Each number is 128 + 32 x the weight over its row's rms, rounded and kept within 0 to 255. Layers, rows and columns count from 0. Numbers have three digits each. The size before them is the row's rms in percent of the matrix's.

# layer 6 MLP down (transposed), 576x160, rms 0.0637, rows 164-330, columns 0-39
099:117172098097170113143127094121127161042107113096157171151133112175124068129130146150132102062182196128123095092185172108
081:139146124084157134146164106210116077142097155137095130089170095123204072148041133136146099145124163145128148162119127133
099:153100118116147142137107129141105086141107222087076131099123111156126108152130169180084074130166141132127153136146090117
106:121155149094139094149173089131180140130139128141143144140146128183108175125169101186119139083096137193117119153145153101
087:176097104096087121168133111090088081162170108109153083134184121125167035096131126045106135104122131142188116112136134087
097:082150117120134146183090082158068080076131098088150130117139142113152152094109158102135182153172151143142117184180146169
098:087115113167128108170116119045146110122118157150135142083159163198097153079144109093124067091099133111196099116189106123
103:040114144114118099135148123103117136119159161143152160116186181110149103166167143113159121103118131102100122107126119118
092:149118123121087166175153190161188133116153121124134172121138126132152132160091150103168119150137115089108128158080102160
102:114125162183156096120075135115127155097138072072194148151119107167086138063133157117138103158141140116150138151104167109
102:110191130096119112135114129096131103122111117187179145079147112122105115086162125185137119122130161158141133154160089156
108:099144131086116147084116081170135141135129109165170138119096148129141124148116140129138138109137124122137124116144134112
096:142169121138103109195099099135118144124204116096147081056129113112160177111135126078143162133161160116121153167076100083
087:139121138164187096177151120091188136111087115208141111117176179177079129106062133171124148142105055108121066142124062051
100:153078074106149145214116130102150113124147110057119151137136109109136150087127186117130132147100189117157069064142198105
100:105170080139095080134182128131125190129106130089137189094211119110166177183151162076056144136069154121131142137074148144
110:086172169155113097138070102098179130137111145097144132109139123140125106148112136117153128165150146208143160087117168112
108:112146115125138172180160172098091126085128187143077124137123136112144117139116097101103122128086126117175170143111186106
101:141079093099127134125106146128087104150196092155099141180139149148143086085112200159146144088187101108097121153151114120
096:191154109172149118127169123106157125164141146181165186106113180113148166135105085109119112093062106093084129092125137129
111:111112163172099103097157131141157150138144073096177125132087169133158137074138130177116096125137125153121128139098146125
099:107140070097142107049085101076094103112154115127141151157150094148114164141145117140131213132117060152170218140139131170
079:154110150103136090126135139162113137154096170148129106098179143178183142121083167110094127145125114142115118142097069143
098:165150128090128060083179157126140159091129103153119082169110163132159160114143151132060131125088127119095157070110144117
097:178137089098114106116130141161124160154136128119054145162148102185169197146092154168129090134119124112157104180111180119
106:137136133094078163147121193080157084180146173119121148166136158161157132103191155117123138088121177129162136115099139148
101:151108097112150146172175086166209081116123103101109132165098165136170120105072138155137120100118081131137182167124137158
086:120175115169153133087130128143138112120132172116087150112090122117114099126089155144110088152129110155117116127093087127
086:138198152151136162117145181098167080132125104137154123198188112120141087071117071139159091122129149186200106153139105112
093:127128114134171186116115126148062153102138126140132056137098057112135168150195134134113092146113132133140102067130105103
098:146149088149144155098128198151154136113153192071183126140123083169086139100107171119105136107095180103156104121117063107
091:175139084170118094192154134128129163164193122142121103142133164160097097138130167076139158140156129125118140155130133029
097:154142122118129115102092087225071117103124149134177110142142140142129073120122079111115143085164116242132094132085149150
085:104117094125140100085136146107183127101144098112123141135145120099089132163083147155084128150133072119195142121097147092
102:117162176139144168116201119153127193083085158106162148120100162113148193099181176150137116148117155102177086114110082117
107:149145140116140110079088101070128112160112143096166119128182123129119126149143134148141146158133076123156128143154134119
101:147172124088180108144113150137092117108142136103118148132129081172155167107117123122171129116146190110139122153132148041
082:169158117043106095157149073154054102164180114175081108092116190129114148133138088117107143145172120135128201094156138165
093:194137093113154189100132112138101153163123101155136097132165133173185077176180129078144153080118160120123152139152117102
100:153165130153128171110137124141142102139076163105109166102095079157153157103140154195152078114181089130134139158073180159
103:148108134170135206053105130114062177127119115148109144116071124087165136119149103144094133147168129107170099149173221109
098:126098089169115146133099139135190213128074175127121121097105132062157149106176190134111189106117151143134108120124111119
099:160106167146104118097104112119108143109150185171119086144162128172170120119084113120115087187135151068089086116168105146
096:108064150151126148163157143082087105162181116170100171065121150135119130132155156131117167152124142096133071120079131150
085:131176153158092123106140141147152120125182107117148146201145118081075165087060121076104123117161110156176146133105113151
097:115112118173097136158155134112153093099126125125107078174165082118171029153124121183107106140173144105097117084119174125
102:172123155151119148134127169144179124140145142099174055080138075139086223106150113094092139109082148127168121057113091161
086:188209128128064122125138096148162090128178102147167110122110136083145155154071131102180108046099136121112093141102078102
095:095123129155126175152124129156112158115096125104123075117080085161113101081119148138113130158147122131150132128136154092
096:159144142164186187093144140055107064107138143147103145146089073114122079138106174078165145152121143196153160135133097084
092:123121148118138153114167119194152065102162105146110116135128119145164142084101146117116092123127090165147174145109132148
099:097089105115098166110087141125143081115141104119139227182160076071141167107164131147070182151118156114160163163175125187
088:108121153145126104160134148101145114112172062122139111178128140121137160125113156124147107121114133116153148098201099142
097:191136147078147150124152114128161096132147176146144099157081139130165150039097145090089079148146076139067094159117180108
088:157165179113167113104148146086147158192106119179155139107162074105126136150125119119113100135106127116142056057140159157
114:065081130128085138116079147118131146180111082113142116149102151216129152150094150128152082145148135082167158167132145153
078:111078137124182134115132087097120171116174149116120146151161124083138090138102142098149153156139123183101150072147161216
109:097058117151115102136105164102136134061121100120097123101136166115158149107064194115103132161151172137131093131189116157
101:116115138131111115129126156192112131125116152130142160096053143133163094171178088121107168180176137170154152153124129105
103:127126187120081067124152096185162119127121126110145176099099107068175148133061140103122091139114146109189151146114105129
097:127142209170137137163115134150097176166066134123161122151138080160174124098111124193065135119059155124141171131110136143
098:128115117197099099148152120092148114120158149107135076133176081096195085134127120074067107089131134115141154147158135085
086:156164155158144121128111171125114135131233142131096091115148119128084047072106103131219095148112126109120135139170143162
108:211139163096077113103175134100127133126107152160070154088080138144147148116116127094155100170149154146092139128119130126
106:164114165144116128069091208138155178147135161171145224121097112147136133141074078176122170149099132121139137144133081120
097:099110129196140146180130126179117112117091101091107047163127116152088131123157128119124115135138139116079113114149119139
096:138150072134135113136117078062108128113111114125134139128124083124161146165101190120183119066113077148164175134115151125
093:112155132185128098144180093112136109128080105118102139179150152076122118145195078122102125109096129122099111198139167161
110:167131157103142085096141135134039119136111116118138153121079124138114090116185095141133165126122117126147166173072131195
120:102116125129163102168101114092085147132114087135115088107160148143113090176155147136124116127152202122155107089156146089
106:160146147151044143161175128131159111069116194183137125127096142101093184070200158113067086101127168135138150109126135113
102:178146068127141218127082062146088084133122111127118180125094152177162093105076057146079151116128106099060182144148128165
102:107150121157176143076081128071125118129063132060145153119073174120161165167102106124095156155131107130143106111141155154
089:110108112043165185118134096128149143116058079153127097178133142112113093158110156174085160176150113117088156162164154123
105:130128199130061132142059084157127096123083135125085137156167130106145088090166138108127107139169097108137165126139115183
101:153112114175110134148192131080149162124127063090111144107112096121068126127108159112102138119111161090129127150165097113
096:160150114115067101078185093137184081116091113128080100140164138089143127165175159113163084071120178104148144132128134109
095:111139093140075124174146103079107119120209176099059125119150123148135117135136098102175129165123121100074144183105105122
124:177164127109147091109084143114098081127116061112119101113079086141151138142102145147163112154114140130062165130126127115
099:164139078122120107130101136188146165145189128099094117163158130108148149200111119173186097085140165064100110155106126116
094:142134090178145101108156122164139142113147147098135050162088219124140091098055149133149125153115162133119164073163177117
086:179152160138115126202106136152105104067127093100131098139104146137159047132069174134149119097139126175085129058162125095
098:178115108111110102136126120137153151166145154117122108166093114046173174147082115096148126103127123075131183182148113150
111:157101090089150132124123173081107135107088148095213150075117157098127134145127098127105063125101167102121181115073153130
083:131174113036169126084143083138100144159143117107067113168142096102100098116136127154106138124106155190165127133132075114
101:184142165137091145049135102093107156083095136133142095065132135116066142082093128071129146107202163181164097136147127199
106:165100170145121114108063142113134107133143118157108118099113091123163167078143180159153088150139081189132154084064147128
100:133124169114123104137112152102082080095086123080151082179114112202140161084146154097130180091119161164115159107081137086
091:139162106143082133094157127146114123132080138158102117120154145119086088205160133159170211127057140085110137151107183136
100:188143095194114146074092106112126134087089164057139149130103072126085143172078127121089134121139106149144083109089155115
107:100136152107104123134132133157098181110090115161126113053142077153091136126102090099121070157142102128165145138151120136
109:119111053142127135118194163122128085060084155074082115113119151138111140071093110177109143183114100161160209178148126166
098:110090094139141099152064121189129118097157093122086144146116150143142120156116065140157152125111138166128168141095134138
117:062124158124106078144074130135152059174192119127167182154120185143123147128130119185191162139081159170108081128086110163
098:135157164089087104093176121147121113119118112077157183133103132088074145114143130106129169142184099112156168122152162011
103:168092100119086139101152129138113196121164099122061101100158150147118181111169206120123183125137131139163167127096160125
091:113105130090137165122128144129134101111059130131119147176097177144098093093106114140128108123122129100104100097137112109
104:134126126081146126160193119158151143129146117091142085158175151103061088151170203154114104108104133113021144106114116132
093:175211106176090169094197132116163118183163146140124165109067120138092116135091127101126155120108138178068145155146168075
097:143175116106122127080167114077187171180164145094136211140090142115114154084091132110147105082094122107192147041139154094
106:094148147099108143146147078169116075113198134119155182132141139158146157144088167176161095096107086143095111094112121131
110:114051140130135127146108147107081180087143092069132157107093168134112130073153199086098118169114152148137121148101142140
079:165120142133183131105145139162124137068111173084136129067151168121121130110076155055146123100107144175132192106154134151
097:109157127066186173121156076146147122078121101161128141123145124172136128122112110094158175119174155109102219144177110123
090:164156152110139166162088154103110131114174129163096115165123129093107157155144080101111161155101122103126137084147107130
095:136150162103132090161143140113153113135088066155147112164156117174164172159164191089059097133129136111149099129172168129
083:157145165096145133073142083148081133099143127161126050188125109166176101143142142112128143081164127153092116120156137119
099:150126141142162116118069119110085141136096065129098155141108171144178179155125126177178154147136201133156072155120131151
106:152124077151096099143147146076114183108197117127151137034202140133109164146179177099109144161120140135200111123081154130
100:101134182119121063153136141112088120093083124112136152114097149119136125129057112114097151155150122146101121097149160066
114:169187140112128133107139136062079167127154143113177155131165093115192138101091124149097099178143085114177157108135109134
097:157218190160160155118080129164173107118146101134142151167121149132144140093142077168074148075115144181217171109104129106
108:154139107106111143183097177146113160100196167122153147145124183094137128125084134110149110131176150140140109181120140128
097:140134155169137093155149105113142147072171077165157156121139101151161165127040163152110118157118123144170128155175166117
108:169074132128076159110087135162176083131156132075156079140127182114095185098132118157191179147094136106115096109138136131
098:151173068122124182136149148115130132179219143101107090127153127127141090165145082104144136161086130116080151119174114046
111:195132095158112113145038130136110184145133134125153128138196082152144098113198129141137073070145132086117121141067134116
091:172135102110159159163177187182126117153097183107160137125142124110158124112127129095115140065096173120088085222167148179
100:139151172145111111118148140167085151131140075126149085113119125116100167118168170084184104142115178147150146120099137111
101:119123097144131166183109067110179120132096104144179158114173113092124145094100087067123104166136125168140135106117164127
100:153164162108086099112152079139114147186101117162087112122151134201180162075137136173089157133151085166097121181127148100
088:146080184142197133177145157138139176158152165077142113153109087165164110079049193159127097128087211120159083101108117141
100:160120128153107193188183114179130093087115142091098128123180089143084107104146107143101153153111140107193148150065161147
091:181161114162127098079150099188107165091194103110100117160131102095152146108093193156089123112180137134079165069104172088
103:119150127106076149128122147158152067118076093127144160117118118106139149124111097203091132124178163126157144156141111123
104:096114141188164090059096194139124140144108094086134166158168113079150128143099086144127120105147131154156152135159141129
090:118144163131132113161071145114057149177093167128129163122107152078139132137163139156110160166139128051088105145159134167
107:134141161187230081074089112131127112136082065097172161130122145100103101123164055140111128165163185154114137145138116166
106:159081138130089092107198153110130139128136115162198085126119112146163155151129134130159074131098139146095084101176145111
108:092081171111181103122165125149104140127157140199124082106157154123178113141143103110122075153146149131208121114158136185
098:173088113162060115118104123149122135110141198141112162138095089124159145148124076120146103099082110122145168100077118084
104:125088085230127094143124105096148129091085137131175165109120148151058114078142059168059163151153083144138170133153155139
099:111125066156138103085187139215067172120138105083085207118144068194158187158156107117129101169079115091121138128103151131
106:173169135104206165125135130174190083139175107102085101130130104142174144149128138080096119104150199143120161107121103077
110:170171132169147106171157125117157107111118073153084188160148193097150147169102096141090076121130123127073122093105158094
108:127171105109035168087144155161165128139156182077117139095126079108125092141119124173108076108151101119115131135140094159
103:159115090119114126112093174154123116148175120115110110177143128113105126092163101142176096117118164160102038090140135155
100:119145139136138130127073123141133167129123089124149207136078133150187061152119210166133107076099095127125124097146128086
093:171172163092203107188119155098100116127132136140083124133168108123163115159107170098148085096098170123168082125134151114
101:101151076119158168123139179145130130149113059130215132148120110150067137126123111140153166172122141159167147095138119117
083:141095126108128136144109132137158071128134187139107075100129152115137160118084074145152142178114089084133156166114098120
107:116172102039157129145160108143111139190123181146068107137171110171166136113046117215114166149135165064134139133145160131
149:125211126097095084125118154071122134130161068149135098077150105100156091103116148126115148118136137112162111176138140119
091:180127141100112126125152095084146124136087128098172172078128136135218123136100139056101137184127118110172120087072166139
099:100135075166137113109110169116073134126141120103126122154078115142180151136123152129097118160113173099102124167134125082
098:189105117160127156139164165149055074137145103134109093237145101164131132085119126119124105103150158145120097126113159132
094:119148150087130127188107123090065174165115143162135102159113121175125121119137119146142148099140135178085111148144175167
099:112135073109107172140128112182122148191151135093119109122123133125165146077150128110173133130134047104126084124049080128
098:155099100094130135143129095133175094144161110098147119173135126169126111124110146185137106146171141175139163165138121135
101:144158069195138043153103120080154078144119107064121133094095138137176132101181135097081097107137129129140143125166091120
096:157171145100192096130142113080118099135073151126162102103118106127146222154134145031101108127160157105195119156146138039
093:053153152166128068104170100137185121177115148144110153136189125111103078158138087114109104140087158111163088156131141075
085:144101106145092073124099147132103125094156122106080080166087212110183150106152131094067174146141094174085057152200077105
099:108223162082107084139141107165138124161121155161071097180176152122088167115120162134113104081120105154131152155178139128
116:135100110142155054077210183130109116135177121095139126135129084124081223180148114137112135158162114137159162085103120181
105:124094185143116108120115109171098160119098112095092081166143139137111094144160107141123161152147123128105106164130134156
107:119111144141137099222157087140141194104090119108151157112101087180133207125167128114153137130131181126167088082093118108
105:108161109128115148162065119084129114112091102131174117067199219128134117150154158132159116134142148167106091123166128097
102:165140110155065101158099153129141172146155120102155087104145144121140129084136068177088191126091135122106155156150145090
103:122170135132111142134137128161133037119142132145133132106131188141137152097079066109143101141123165094126039140139067111
107:138122148146151147128175170119053053143169145105146146132147177144126169177146124111115133100143176066134133083160104127
107:192083059103156106103130091083093125148107118163102136082086159144140103128152145072086102162142118121145159135185186170
103:118162164089150139114135121133117083121132091163163135134090129167146128139071128075114113195118221105197132041102151117
113:167082114174142121124142127116118194143098148188125078123165114183045146113139177184076115148115054154106158132119091090
111:095219143128146178159148109023130109138092120110101162131148102104170119143107111128113112139101132126229159106140140091
092:127151139109140136125143118073101119133071154073138191166152131066132100159089138149104135143155158144146104129107105130
110:179085091160117105081112150173084138131096088153153114137127109159093117102192105126146087123132155119151136165111135059
# layer 6 MLP up, 576x160, rms 0.0746, rows 165-331, columns 0-39
090:179057138163107079087143146135132163170154130059122123166125096107082078098095093129146155141147153175137097113070077091
102:106106125150087197193138136159127097141117169130133164210116125122115133147120147133183105122107087130147163166154127103
100:114131197107150093102083073141146162147145144113154134135113169110121165134165103139090179099198162156130050127136094118
099:151099194128133144124186098153123178089163096098164128143123104142150115127158120178120130146156127109118101123128132147
109:114150182074123079180159122155196134203192120153186179132107148097114111111084131161113103100112110086174143173099108063
104:112115089172191101125107131192155121176134147120128107155069114110128077178116174175084122140077079096099166162090149169
101:132192090146177106143094089101112099155062119140158135156109108187190144109123080155108094132144120163148099149149202142
089:088076103145151126083106095126147098113190099155141114082145139134129105133144132129091145141097102142150115128105152115
103:156149141098171126167117171103109136151139168173123128115152130130165140156209165107173124121088159150143107167133112164
099:133123155116136181130100135137168083129131117134065106143185104155192123169130151170161125110099058097089148119098108147
098:111124091091101123151102142191124111135115201144097147097149152132130123143139143061111142169168134143131107168189156187
092:110117127098165117110149134146151135100094116124148142130139127115156157147136099205083163152103132096177152120120128100
088:075099132099127169144147108175133143094090148055056055108108142106149179104142144093092162133084132152102187137111175147
102:088138198187125177107116134121102130084114184149150095165109121132176111112111111097081126107165106125150097110185089140
100:129077140124118142111169140158161150130062093148107167078126186186146095123159154147120093130090117121115114168098078238
098:127158132129100072125109143126116105126114109154127159095188140081137139161121112129094121109115136132157073148151041149
120:092162132121109139107154178118080136081135126148061094147149139110116115116117105078111105071119097118120112234113085143
107:134146146138116168167120067110188174124159124104121047142169124138132121104149151104148099167124127128142095124175070090
105:102153164166144166145117128116153098148173117209181065094059085095093096156056114143114144105139150149136103104168062145
097:156118125132176137120150113051151071084161124074134112064147165118127095150166131138094143157073168189128123148105118161
102:166174137153173076094175123105176130150139136153141166183111114154131105138156137174129104102111113197084145165144143085
093:091118101141182195108078132111087106145159149156087139080071126100157132088158085178175175074082165071150087109138117079
099:091154154131105096115121118169134107054118126100144170145148096127090092082167158162151101098127136090167103123155162157
098:109124177162175167137138099095101062145080155104100121060131101100107123150168118116132170194136146151160112099116129085
102:098116142160140145121172053093127210166155144143114142171127092105135161125131171124164158072110102121185169122150173095
103:082124093095158152149092128128119144087084206116128136127179161148123060150172098165128119147056104125120108130134132125
103:105016093145153140126138112248112102147131104153154146124058128149055174124156139118122076147068121088122186117118087163
101:152172153113157112149083063139139140136092153150156148152125076139074130061187135074051102099141114072106172163122099148
102:161097122101138078114133121136145122153099112143171145090142127132117107118064151137129167112090124146161125173100110067
102:113133141210135159133200115110079141149102066147125071091106178113069180107142121100093158145099112117167153082131110164
099:092133126133116155221094151091173133112129117103125120130134094084088119178116071113087103070140125112092127145152117177
100:138079068096158141135136107111123069157154142150102118117128144123133143170078153162106106076109140136087175105111137111
076:141109086124184120123148099091102081139143158115120091226110156149136111095148167072182097098125148164121146089161080163
098:093117129132130182106108153108145153196123078118179144108083132083131154164185060128122118154169121101144094067136143117
102:039159092124111131138098189091155111176125163154119069151106139183123152078192107131139186109170171166151098155079099125
090:145087134125124146101136100117098178108150087070101134123162134054166149177145179128106139156110164177154099089127096149
088:121076122109132092160135091077139112212079114102129090117093118119114137140149113158062138184153190143151132115123112115
092:083129098078168143102128203114201111181140145113104185096150192134095126165096111117067150084146182165187073112076100172
104:116061126107084121110103103061212147102175142106044134149153112081174184125112115186133147132132109156172108121150093109
105:078160118166153139183125149129114112121170119109203119151091180053120178114156166129125081137159067144108135120161136115
095:123143173137147082114094139153105098139175103106146129132148157171108118138136073127117112087088157144164096126161168175
095:120082134077151177126148169117193170098164194079133120180082153111099121121150100137167116167181141187091121160153166130
088:165154072114154112173111148089185139118101101105125090131142171149122095138062178057180117098146106089132095178152113105
092:127116130056129131149122106091107181135173205124132181082163106107129106143154160214147129116101106103092130158175105114
093:091170132038135118146158120106133140202131142151172124124099200145135120101150178105150111124161122099080135092165103153
092:081166097126174117146159125125163103094166103146138190137164170108143131173085129154098185145153094163105176148150134107
091:113091138166157068127039085168107163156125123128109128152134071169121121091193110045097179167129056131126168098165148116
102:094136161122218129142112150121174112105123147208123106133091083104117140165187164142161094090136105094093194080097202083
096:067104155105158163152107123165126088107175115139171151146192144112108092155124060122147117083077139119110167133132129100
098:101143132183099194115168184142126116123136134128136136128187145113135205099156106143105173123158113112124143127115103080
100:136160189113190100104055125131073118156077144136164113075089094146143085128120117110134157051098135095141091157076129117
097:128152120166135083106126133192147114124075056110099118101067160173158152073176128103135181093147147133150118134152114100
097:148065122117099124115082166118205146147120081151107137116148111105131085131143095082147132086145169169081096139080131128
092:157074130131128099148055101148137165130155128135113140143123193184115119090132105137162142133098161156129069173092116120
107:116163114074101147177118096138165144162137188143113127076197173110105164160129162128123129118168126098076086095156178061
100:111114149081129113200121108144181161113158152072180107124137126127146130200136082133103133130108136139164093154045135108
106:107113089092158137090129122134123123131073125139107160097140153089124187116120134117149094136104072086128145167121137108
103:125200142127177133120149153129173160132140101083138061122140127130058134109081124165098141105098155103146123116198130167
108:088162117149131144154114123029147103157129124061123083118170093172102172150174124146146114143094170127079070094116108133
097:157098112123132062155143156083112127101142113126099099112100190108136108127151123118094134127147124142156133092125138167
095:116160136125120188114107142155159046115132086179141161095096153096082130196189106081151151179114110151110119171101150097
088:165124112137100122085101107159085145180090133154151163144096169158161081098166158129154115152117103141122126141138108112
098:086095109171119075134095154159151122145137199120073156083207103132172115117143119161154173142198145147136156082074087139
097:054123150160148101177103128058143164118159164122121157126128173096172147129165145100101126068085103145142108094182130098
104:115122115129155077105108111123147125203163085142099089145146133134129109140151102121048117110117090165150147136132146220
100:091148156099147113152140181166129126128142168119150148077149139134107164089121116153144154161109166134064099092106199125
104:130113177093154157170107164091129145117113131161093140081118183154111072051150078156116093163072116119086169145087093113
110:142141145099197151190093126127122130104141088102129133095161141119076109119182121132079132119111138163073155125099115140
113:121069115141154122140137117159126122155127103135150147127138044086136098086144111162158179138073136114054101120136136123
106:145127106154150109104149127088160193136109138110115159204096115107047205119107205110092136111135166139163172087145108097
109:099161105052188119091096125100097140120089139150085100138153130120059157190166176134127125126143128164148098122151185088
096:139156089117139159111113151140134146113189118123113112143087090105143173125131102125186107101150116075140147095118140132
101:169193152141114149117077163107131057108176190129131144038144121196102123140154092166123073076145145121095131088168048136
098:109098194133117109116117121137119142164188123107147177124143088135149106160114142157165100123174146179110108090097084126
100:141137112107177192105134154114118158172073188190143124159108146178179060169160064132147147158161200155163117168104116115
087:105109100145149119143075141105155108164165207058153112098135139099145106165142117128117152131102098156074114122138114075
098:102173138132137171109136158128104091135084141150067134129125171190082148172169120155186137132081162188103141129143116119
109:151153120134094118103112164088168122115122156157142078115141155126089035176127139124150142149160138169106164135134105145
093:076126143153126124145144140055152133116055161185234048084152139155128136110146085143127124204147085137131157169082109160
093:129118095111163078140178147163182117104057153165120145118096095095154151107123103135141145105157132147173116194108141168
105:202080119175097140143126158122185210178184080127161137129122154152091156120085138124169139200109181144137046131130084121
095:028089148131182102118107089121111123077154136134100132145166103153161175125100138139142133118130118168116084070160196110
111:111125219108120125154120161146078107163117146140082066141110152076148155147106148127113167123150110140159120124146070099
099:075146128188124146114134075089111144137127171122122163118169184145136128160130140151171110134113084149081119131145099119
093:103111043120110128154183092171175153134162108124103162107114103121117143146189094116106100107108086061105138131119131114
101:125133132108176067135151134137086167092116160152142177115126194115099137149161138162115019084110170179106134130123106136
102:123092062105093205116152097111142166121102120131176123165150101143109146124163130151145158115108109135159121141169087142
084:144128095155151124153152131055121178121166094142118082124106126106152063117076168072152162096145116127134138068121092067
094:219042127162144136093104157166148110158088106168134156110181133191137115124161111182118090051097128121165124160155117111
107:102101170129173110092101107143115128085108152192145162143071138138047172125138144165098166143128158127195116072086128141
113:135153114112144165140162115119103111104117125170088074096106067196125154126136118170112203054099141069193097148100136139
100:112149174143138149112125107104176171165156178118150085075119194133118094134093193182076132034114155118136130113121139061
104:197145116104101193137104185111148100118134139196159118129170095091072095104137150105087103137140108106108137093125133101
103:112102196189122129157082114098102163125102129156109137087110082081137127147143090139144140114135205175209137122045085160
098:181166190103140183117147090091103180173102143144197128132137136157092108091086113144141118157110103124111089158123105111
100:118133195127095163183103106114098132139068145138125106148119075120128095131126088153131185135125140127109117075130113103
104:146120168156119145146185160097148117123154105154113057091114136172111083095122162087151160091108134081137173104155122089
103:092087124090185155079084099139089097104118069157138138140135142188144174132168115121158111101192126131157117120121150120
093:137080117123131082172123114136066101115049106181096125141115156174147109190169142124136123144147082153120054132094144130
102:178141157093100083088104142167132182167107080151146100150154173093097098168151168076147145159147123129175067106188156141
102:096161190048105157113171169110130146049129177162111180133153114118176114142141123108118050090091120134182120127186106176
090:101114183133137163080125119104150054172118115104140120097150134137147097089204048078093107147074111139123090144148149151
107:130163157127069100099125144055133140132136107141183166078057166131067141136149153162109128112142087147153105109127136108
092:083191076125135118127133105180136117094159150136148097126125097136106121147161111100135156120128109213154142155100073028
096:106082131164201168068088106113117129097135146108156139151047151092132086150115134147154146066153126130147112143120114145
096:077085116121109120104125165161156146168113158095142127122138118105122172129181116149139112135102134127094123116076076190
095:137153134142170148112130153101093125124145097114133099115131127117156154178209099137150113030124170141149136154159105123
096:096098148144111123139056096143093135115181177157085158095098112117167177207126128150111199167169150139090165146130101167
097:143144089098146195143127167078125143138074170135097078163180168209120100148162147116116111116099063082131111156089082130
097:129141155108062060093141114164134157107095146167078089150156201142082144104098058098139123130092045112110145131100143145
100:127130105142130066116146150104113158086121158091111146129119105201151141160135178087142126151098116098178179147138120133
114:137089114110133127090144131107124154142121135135115091120147165138127149085122152088136160131095114173148131094131099188
101:118138169072081137111166123129092124155101123176118134142081093137158106139072130137140089082141168053105093062107136153
107:099185176151128096166090170098109087145128156157163127150131114124147087155128138132069051081130146103101118122160112157
106:104065149144075159160112172102090129103142169121109136168122121155123111149125140112117148155168096081105141102149149164
105:156130136138109100174137147131144139122171144162081137167135141066079110108190130153117185093110129102089169162109142119
098:146174106133200175124179113151150137168131141126109126074175162151074119071154160107031152135127108177136148100092104131
102:169109101138188118175117156094111106094174139108149061129150150145141178125114110077085092153059097129107123122129151114
094:166210164126114085110120136113152092097122178110130083119069216162168089121179123129113084075137135052182113138163108160
103:102100226166100099118171110134117122104116089118174099121141163129083139149126128103127149114137093129141132137124095121
097:122159131146085131175169135185159146132150158139140139086120134206146111153134085174123138097129115185130140156067114181
112:135178103144142139142139196171122152106122129137121147112118134199131145111151085149094150106142122139161177154111132125
098:139133108157138083174142193110143095115164144170129131102117128107149129162170105118131155146110132077155064076151148099
093:124117113151128097056105152098138136120174186153132189128173106151151158120138164098166133113093096091163109135133171113
103:136128137155144159150092151128103146055133146161181119162090171129128136175138114014131107132116104170136084176158158145
088:134080136111076048125125164134154211153096133158124151132105156053096139114126129136139130126085117136176126143129083102
099:122094181111126181130151196089130105109093140161087122157085087104146142108182096082134152146099108078139165158150150168
111:132115121124187167146145158072150157114089158107172106093111167132135082124146161136154121100187092121112134103147188141
110:118100098135139137150076134091189160087162179168103086156144160140105180124148153192097174149109181121146154119124163163
101:128085133103139101199073172147125161098135117136126149135124113162159138185151089149163124098091056141160073168146083185
094:142146159159148074188136188179119110142159149141142163172148121068106123052163068099111139136118162135121190135124081175
097:094107144135119137085147156140129138191085096116150179101125128135143119168150126123116175077142101196139100092094080191
098:089103155097178097132146125127061161135059138113154166172090172122099132139110127165120134151180107083154158152173141135
100:170091079083140176131140156150112141107124160124137192127129099086172198103072130127038147147096163091096138137114146157
104:168087112065133129146173144133153118127114133153093147158126118148163162130124063132090113176183042179138144135099083126
100:118168125146208150089144123068115153183173065119148120110184132168174086166115120125111124167084176160149105121121136051
102:112098151093160122132102153099182160148135186125079111138151132130061148070108078080113146147077193182092164113145156150
101:066131109168157089160119096084113153115132201119072137125176127185161126130129134112141123102142107185128069122069109162
093:137083132077138143119121150118085095143115130154091106127119153128106145151116127093123121132064088112118151191124119081
091:149135098129161085102101070122138141153116127093164128124062093178092097126183136118127083147104126084101192132209159095
104:149106124143136155144099123138103123116133118147119216126109142116042134122100175076095046153132080126070088100138147064
123:130147108157143077139193063119138081079145089118112129119126091128095163151156116082137112076112153133156147118105103161
093:095158177097130163157104097141138117130122161174146089102109143095178138127099111135139138123107159139160115087146092133
102:095099172107141131148113103086160141111116124131108110176121148111100121146120171079176125128106106213139108160148142088
099:129121147152151185161127144135134192183125164128155194107165139151109108129108114092180112139157114098114164139125143099
101:120093130200100173163100084142101138096134123113034138092096126128076169118142157131119137169091119089149128169123079101
112:182147119122128108196179127132136128112101140153151150132123101174097131137176082166119102116126149114157105133091154113
091:158114164177184107174144175089141078101120151145091081139134128129126074127178121144093135125128116095144106142144192141
097:160129133093108143172158131136171093097157123170140108157130122127086061138126089168114181103148104198133181142115148109
106:144137176148101163122110160171161163129116143097067179117116112140132113099123083103167158111139149117128130122140180109
097:137108155113168141186179180088107142185164090157160188137069129102198079126179147089184164119109138178125133168113131113
098:120105188151125084162163126111145141129120111117075153123113147165136235112136178149167142112205140147159094063161140111
096:147071062097139077110173136185175148157162111072128108138128121154172135105118186092126158147113050180156177128158128066
103:118106100162180121115135097083146099084121138139141139064094107102075178154180119131076161112169177122154102157239130132
101:110126169137156080190111106120112096060094119132158116135153120133108194134124112147165138115081118074201082159178138199
101:079093125224147139140139127115157161074106119134094171203093112119127178165161091109148080129157151082141143098076092132
104:149076137155187136175128103141124139184158143145130159192093193143117163138120103197167140039085133080085085141134108114
098:155114102122136149095111077080113100082175165183129096129065138146072091202090137066104040093115102095208139113138146090
109:100118110120114132151162140125157133105123161134194111194113193148142158114120127131137132128137121151150115210127073137
106:073126119133123193112175103100145125122069123145183090129129154051150113118154136171130144150107122058202153154054138114
099:060152079120110190082203185112130063139131168119127142158144189161127147088163116086121096107115115111142086147156129193
097:140089124122166130117140163110145181139187161115122137106134067111098065082169127119115145153132108128052186184116147146
119:113092058109103165134141110184149143168111130219101138145116144045191164180095131131148111119104129095090091129085082054
116:116120085162159132196117100130126106154089099125088128094088104098120128113161085081135154133142156081134168111168067109
099:186122138098158119182064139134119165137139097079117048132090117123139130104134166177156134178101127118140119094117145132
114:099147050088097107136112099130152058131185176150124156042131151084120135144156110070181153135127123134093043132133170170
097:164131123152210106136180207127167141155148100150083112093182064156123119127167160103136165090124095082069128094134110083